{
  "vocab_size": 2048,
  "bias": "qkv",
  "decay_fraction": 0.698
}
Each number is 50 + 12 x the weight over the matrix's rms, rounded and kept within 0 to 99. Layers, rows and columns count from 0.

# down: layer 13 MLP down (transposed), 1536x384, rms 0.312, rows 698-722, columns 0-63
# up: layer 13 MLP up, 1536x384, rms 0.208, rows 699-722, columns 0-63
down698:59 47 48 52 48 65 45 41 46 54 46 29 42 50 64 73 49 60 27 55 64 38 55 34 53 76 52 61 45 35 62 44 38 57 40 51 47 58 41 30 44 38 43 36 41 51 28 38 53 68 23 29 31 50 60 38 41 48 69 49 49 54 44 40
up699:67 53 56 51 55 34 67 30 42 42 62 56 45 46 71 50 51 27 43 58 38 56 66 25 71 59 46 61 48 42 41 43 42 50 65 53 51 52 56 48 49 49 55 50 36 27 59 52 30 43 56 53 32 54 48 39 39 80 59 61 25 54 27 42
down699:44 36 43 33 59 46 56 34 59 47 60 51 43 69 51 68 51 51 55 24 37 61 44 46 62 29 81 43 60 49 65 61 78 65 45 74 52 49 70 45 55 36 57 51 44 41 44 49 77 67 57 50 47 79 47 53 51 63 46 60 32 59 57 43
up700:70 40 68 50 52 72 63 57 59 44 37 44 44 55 63 23 43 45 45 54 53 23 41 64 50 67 62 70 49 49 41 53 36 47 43 57 44 60 42 35 24 55 40 58 60 53 58 51 53 53 60 49 41 59 52 36 68 23 47 64 46 64 46 51
down700:46 55 38 74 39 61 36 53 48 62 36 73 43 42 67 62 66 52 74 48 45 43 72 57 42 47 54 61 64 48 46 72 55 37 41 51 46 68 56 45 54 50 40 57 51 65 54 36 35 43 63 48 52 44 61 50 48 48 38 67 69 50 36 47
up701:72 59 65 52 58 49 51 70 41 61 48 52 52 45 51 73 33 56 60 56 59 54 40 39 54 27 47 56 64 63 41 48 50 53 59 74 32 31 48 72 64 47 46 46 57 49 63 56 82 62 56 31 70 23 52 52 48 55 47 48 42 56 53 29
down701:56 46 43 56 43 51 40 46 58 39 42 42 73 39 28 74 61 61 60 50 61 36 36 51 60 58 58 62 28 58 42 51 65 50 56 42 54 70 60 38 52 54 49 43 57 43 66 57 61 50 45 30 34 39 47 49 67 41 42 47 45 31 45 70
up702:56 63 61 55 40 37 49 59 56 44 58 39 35 41 33 44 65 38 28 51 44 51 53 59 58 62 60 34 57 73 37 43 46 30 68 46 59 33 57 34 32 61 59 66 34 66 23 57 59 62 44 57 36 42 70 45 62 54 39 77 47 54 53 26
down702:53 34 64 37 59 50 49 50 52 40 61 75 76 57 57 44 66 43 49 45 31 54 61 25 42 37 52 48 52 33 45 78 43 56 39 57 43 73 54 64 56 56 35 59 53 49 56 52 37 43 40 51 59 37 55 49 30 64 65 44 55 43 50 32
up703:42 27 47 48 41 54 40 43 47 18 63 39 34 38 51 43 59 62 41 37 54 57 52 47 52 66 46 49 39 52 58 49 45 66 58 23 52 66 40 50 63 57 59 51 43 58 56 84 56 40 52 92 43 55 54 40 38 53 50 56 39 45 37 42
down703:59 62 37 51 45 38 68 81 43 55 25 66 27 25 55 45 48 35 34 64 43 67 59 45 60 29 33 47 47 49 27 45 61 48 63 57 57 63 62 46 43 53 44 29 43 43 47 42 51 29 38 51 37 41 43 60 54 59 55 41 36 22 60 43
up704:59 82 59 52 58 20 82 58 62 51 63 46 70 51 71 49 64 63 53 40 53 49 47 49 55 52 54 32 46 57 56 44 61 44 59 37 39 68 39 53 67 51 36 56 75 65 88 63 67 55 39 56 47 47 30 42 50 55 43 51 49 45 71 20
down704:48 57 61 51 57 45 47 57 52 70 42 42 54 68 49 50 59 47 44 44 53 68 24 69 49 63 44 49 42 35 57 41 70 60 47 62 41 45 41 37 52 46 56 51 56 61 29 60 50 70 55 37 74 78 46 43 48 26 46 61 79 45 42 57
up705:39 44 31 47 50 76 68 38 77 45 69 45 72 59 44 51 23 60 47 52 39 26 48 39 55 54 33 43 55 46 49 56 54 43 41 49 21 30 41 47 47 56 59 33 52 48 27 64 34 48 63 71 42 57 51 62 50 38 54 45 54 55 62 62
down705:66 38 52 48 78 49 44 54 41 44 63 75 46 54 57 59 43 43 54 53 42 62 52 54 51 60 54 59 30 35 34 33 48 54 52 62 50 61 53 53 54 52 62 65 44 55 68 55 72 33 65 65 70 50 50 59 38 60 57 49 47 70 51 57
up706:39 61 49 28 38 69 21 64 59 44 64 53 59 44 36 51 38 58 34 50 57 48 62 45 51 49 58 61 65 58 47 42 65 69 54 43 55 43 72 40 47 60 66 64 50 38 43 54 31 62 56 57 36 62 43 64 45 54 63 38 49 55 40 45
down706:42 59 51 39 51 53 45 37 55 41 37 46 44 48 49 28 69 28 64 51 38 67 46 43 57 47 49 41 52 28 58 53 40 46 25 56 53 56 18 49 36 26 39 49 44 48 57 33 51 42 47 40 54 50 38 32 51 40 35 43 56 38 46 43
up707:39 55 56 71 77 47 56 57 52 27 38 35 54 56 58 57 39 46 35 48 56 60 44 60 48 36 50 61 55 80 56 52 37 44 44 45 66 64 37 60 36 71 50 51 59 49 53 55 56 48 38 55 51 58 38 52 65 65 52 54 44 53 36 65
down707:45 40 70 78 55 38 49 50 58 60 51 62 60 66 63 57 64 71 45 72 57 79 55 54 51 46 47 54 47 55 41 70 39 64 62 58 37 42 57 58 41 56 32 62 63 47 48 56 49 71 62 32 53 51 36 42 52 53 57 54 60 47 30 48
up708:69 33 55 35 44 56 35 42 58 43 62 45 51 50 50 75 58 32 43 34 45 55 59 62 47 46 33 54 56 60 69 61 42 34 46 32 48 47 62 52 28 50 66 47 58 43 41 55 56 64 60 40 79 42 43 59 28 55 93 67 64 47 56 74
down708:62 57 66 37 64 46 54 60 60 46 43 65 42 62 47 51 46 18 49 53 61 54 37 48 50 23 56 62 48 46 38 43 59 45 49 67 32 49 53 42 48 46 49 56 42 43 57 33 47 67 69 49 25 49 52 45 41 51 57 64 36 31 50 37
up709:46 39 41 56 60 59 51 65 45 23 53 45 55 37 62 37 36 40 67 50 53 29 56 72 33 61 41 46 43 46 60 42 47 45 56 38 46 71 46 51 44 34 24 64 62 56 60 63 53 51 47 47 48 52 34 65 55 43 68 52 27 44 40 40
down709:69 54 33 31 42 39 61 54 51 68 59 51 41 58 51 50 58 56 45 44 69 55 56 47 42 44 52 61 54 71 51 41 44 48 60 69 50 51 26 32 70 70 57 38 33 57 57 52 31 57 41 54 70 52 47 46 44 59 55 51 42 64 42 32
up710:50 47 46 61 51 34 42 35 41 43 48 44 37 42 31 39 33 18 50 66 42 37 53 57 54 39 44 39 50 53 83 43 51 41 56 59 41 52 63 43 52 49 54 47 25 48 63 54 55 46 49 71 43 50 43 52 48 47 38 41 54 46 59 62
down710:41 39 71 50 47 48 29 70 48 45 45 38 46 50 46 57 68 52 39 39 66 65 54 54 46 45 42 35 27 33 41 51 42 51 50 52 58 53 39 64 83 32 35 54 54 51 48 68 38 52 58 42 49 56 44 36 41 70 39 65 51 46 45 12
up711:62 50 28 64 54 31 37 27 35 68 68 63 49 56 40 28 38 29 57 51 53 57 48 62 54 47 64 44 26 47 48 43 69 44 52 57 72 51 41 63 65 53 63 34 41 51 51 37 37 53 66 50 41 46 51 44 32 33 62 62 49 35 56 62
down711:47 61 32 49 51 59 58 54 28 37 51 49 58 68 55 52 70 57 45 31 58 28 75 62 59 40 63 44 50 25 32 47 40 62 61 41 31 49 59 64 47 46 69 50 30 57 49 44 54 72 60 48 59 73 50 49 48 62 52 49 62 48 34 69
up712:58 36 45 71 51 55 75 50 42 36 39 58 71 47 50 46 71 53 38 51 33 49 43 23 46 26 61 38 60 66 42 53 55 61 65 41 40 42 57 54 61 61 43 41 34 57 55 39 47 46 50 65 36 48 32 74 35 60 50 41 56 54 72 70
down712:51 51 59 54 45 46 36 57 46 43 62 52 29 50 53 50 47 47 51 44 53 47 47 49 47 31 66 48 47 57 42 51 57 50 31 39 62 61 36 39 63 51 37 51 56 66 58 45 55 57 51 43 60 41 50 32 54 45 72 40 23 72 60 47
up713:29 61 44 54 57 47 55 62 49 65 53 30 38 47 53 33 51 51 45 44 43 55 73 33 37 60 33 31 40 39 40 31 55 68 36 50 34 34 50 66 24 44 54 47 31 49 55 50 45 34 35 39 45 59 47 41 55 63 65 60 48 68 71 50
down713:71 39 51 54 39 56 41 58 46 59 80 44 69 61 49 62 65 35 50 60 48 57 43 46 63 53 31 48 54 42 55 50 34 50 68 34 54 55 34 54 70 44 26 57 49 40 59 75 43 58 40 29 33 66 58 48 53 47 61 60 49 29 41 60
up714:66 72 25 56 58 39 55 48 55 52 62 54 61 63 57 49 47 43 46 52 15 44 38 42 77 45 47 61 38 57 34 35 59 41 36 38 54 49 62 28 56 55 69 44 77 42 48 10 44 41 27 45 64 52 41 39 66 52 55 36 37 25 59 50
down714:48 39 56 37 65 56 44 35 52 61 69 49 31 37 48 45 48 60 27 57 54 41 41 26 43 45 52 52 56 33 26 51 48 64 51 49 59 65 47 61 50 55 39 22 42 55 64 61 41 48 42 71 25 47 64 58 31 51 43 26 60 51 59 51
up715:39 47 50 30 46 54 63 57 56 55 47 47 52 67 41 50 47 49 53 50 48 54 70 54 60 50 62 67 38 43 50 13 30 42 36 43 63 39 53 42 80 50 66 50 58 66 62 76 47 55 28 64 49 52 54 28 45 45 37 61 42 38 57 40
down715:50 63 77 79 53 24 67 28 71 65 43 45 42 58 64 35 56 52 31 54 53 66 41 53 47 35 51 55 90 41 45 45 47 59 46 59 68 50 34 55 37 52 45 77 53 53 43 63 40 54 52 41 41 62 48 55 51 66 81 29 42 39 40 38
up716:64 42 42 56 60 34 52 64 37 43 44 58 53 51 43 59 31 55 60 54 61 55 46 40 38 63 53 61 62 43 22 40 38 57 46 56 64 45 26 64 40 56 63 38 46 58 76 52 43 57 68 40 31 59 64 31 43 57 47 50 33 62 53 51
down716:39 64 46 29 59 65 43 46 63 56 53 41 60 47 46 32 43 40 34 46 42 47 41 76 49 52 36 57 33 65 48 47 52 39 43 57 17 46 60 56 62 70 44 59 49 47 50 54 29 28 52 45 40 47 36 64 45 37 63 52 72 71 42 49
up717:43 49 51 47 57 39 35 49 41 56 31 57 54 52 57 36 26 68 50 60 58 62 39 74 49 56 23 60 46 38 65 50 67 49 63 72 48 49 36 26 48 43 38 52 46 41 56 61 49 37 62 48 28 43 44 39 35 57 56 56 61 52 44 56
down717:58 56 50 44 50 60 64 53 61 43 57 50 23 55 55 35 43 76 29 49 52 43 71 51 43 55 52 61 56 54 62 55 51 53 32 30 67 46 59 60 71 64 59 45 53 62 61 44 47 43 37 37 44 49 57 63 45 32 53 67 43 89 57 70
up718:42 63 41 54 42 53 37 80 25 37 41 39 54 57 58 56 38 53 57 50 57 17 55 39 51 56 48 70 69 57 38 46 52 27 27 43 61 44 43 60 36 57 51 52 38 63 36 41 24 51 52 41 28 64 42 52 53 53 63 40 32 63 49 44
down718:57 56 49 58 25 53 61 46 45 71 71 63 65 46 46 65 47 60 65 71 69 40 38 62 37 33 58 49 54 29 29 73 52 67 64 63 51 61 50 72 47 49 51 46 56 37 57 66 48 32 58 57 46 63 69 67 56 48 37 48 49 65 57 55
up719:59 66 41 68 71 63 58 48 47 62 51 50 59 59 49 25 68 32 58 45 59 59 54 50 41 30 53 42 39 54 44 28 63 38 52 41 54 42 39 52 40 66 48 35 49 42 38 63 50 34 66 50 50 33 46 44 61 54 45 42 35 37 24 65
down719:72 65 40 51 47 38 53 40 48 52 53 36 33 24 58 57 56 54 46 59 40 52 51 55 65 54 32 36 58 43 64 56 30 42 50 54 33 61 52 45 59 41 54 68 45 42 49 56 47 65 45 53 41 53 62 35 53 35 51 41 59 37 60 51
up720:18 50 43 67 42 41 43 45 42 75 40 57 28 47 48 46 57 53 57 38 65 55 67 50 45 39 60 39 62 63 46 47 62 42 44 58 65 55 77 50 63 65 44 43 66 62 44 66 67 49 64 44 37 38 43 64 47 67 56 38 28 47 36 49
down720:64 47 35 51 32 44 43 51 52 35 50 51 66 65 32 53 38 41 44 55 40 74 70 59 75 36 47 51 61 36 65 50 42 56 63 56 23 54 42 17 41 41 38 62 75 67 43 48 72 59 55 56 51 49 35 48 83 58 60 33 61 55 60 74
up721:48 53 56 41 42 45 63 65 41 71 47 49 42 32 30 57 47 25 32 62 46 45 56 30 60 41 46 70 50 26 36 70 40 50 41 52 65 48 60 23 50 61 47 64 64 61 50 71 67 45 36 54 56 51 47 44 44 52 70 39 40 37 33 61
down721:51 60 48 45 50 61 43 59 38 52 56 49 62 58 65 80 69 48 60 35 54 39 46 53 60 66 74 49 32 56 59 28 36 50 69 69 48 35 52 67 40 54 54 39 49 75 63 54 66 49 71 68 56 31 81 87 50 57 50 43 37 63 62 48
up722:35 78 50 51 54 59 39 32 70 60 48 34 40 34 50 39 61 45 40 46 25 71 49 70 81 65 57 58 60 30 54 32 66 48 59 50 40 56 66 33 21 48 69 49 61 39 70 62 34 33 63 54 46 60 32 72 46 44 55 34 45 47 56 44
down722:36 56 43 62 74 50 53 48 26 66 21 56 50 45 59 31 39 49 47 30 67 37 58 42 38 44 56 41 53 42 24 55 31 61 43 53 41 32 30 43 55 55 28 50 54 51 56 53 37 48 42 59 48 37 47 61 77 56 46 55 31 44 51 66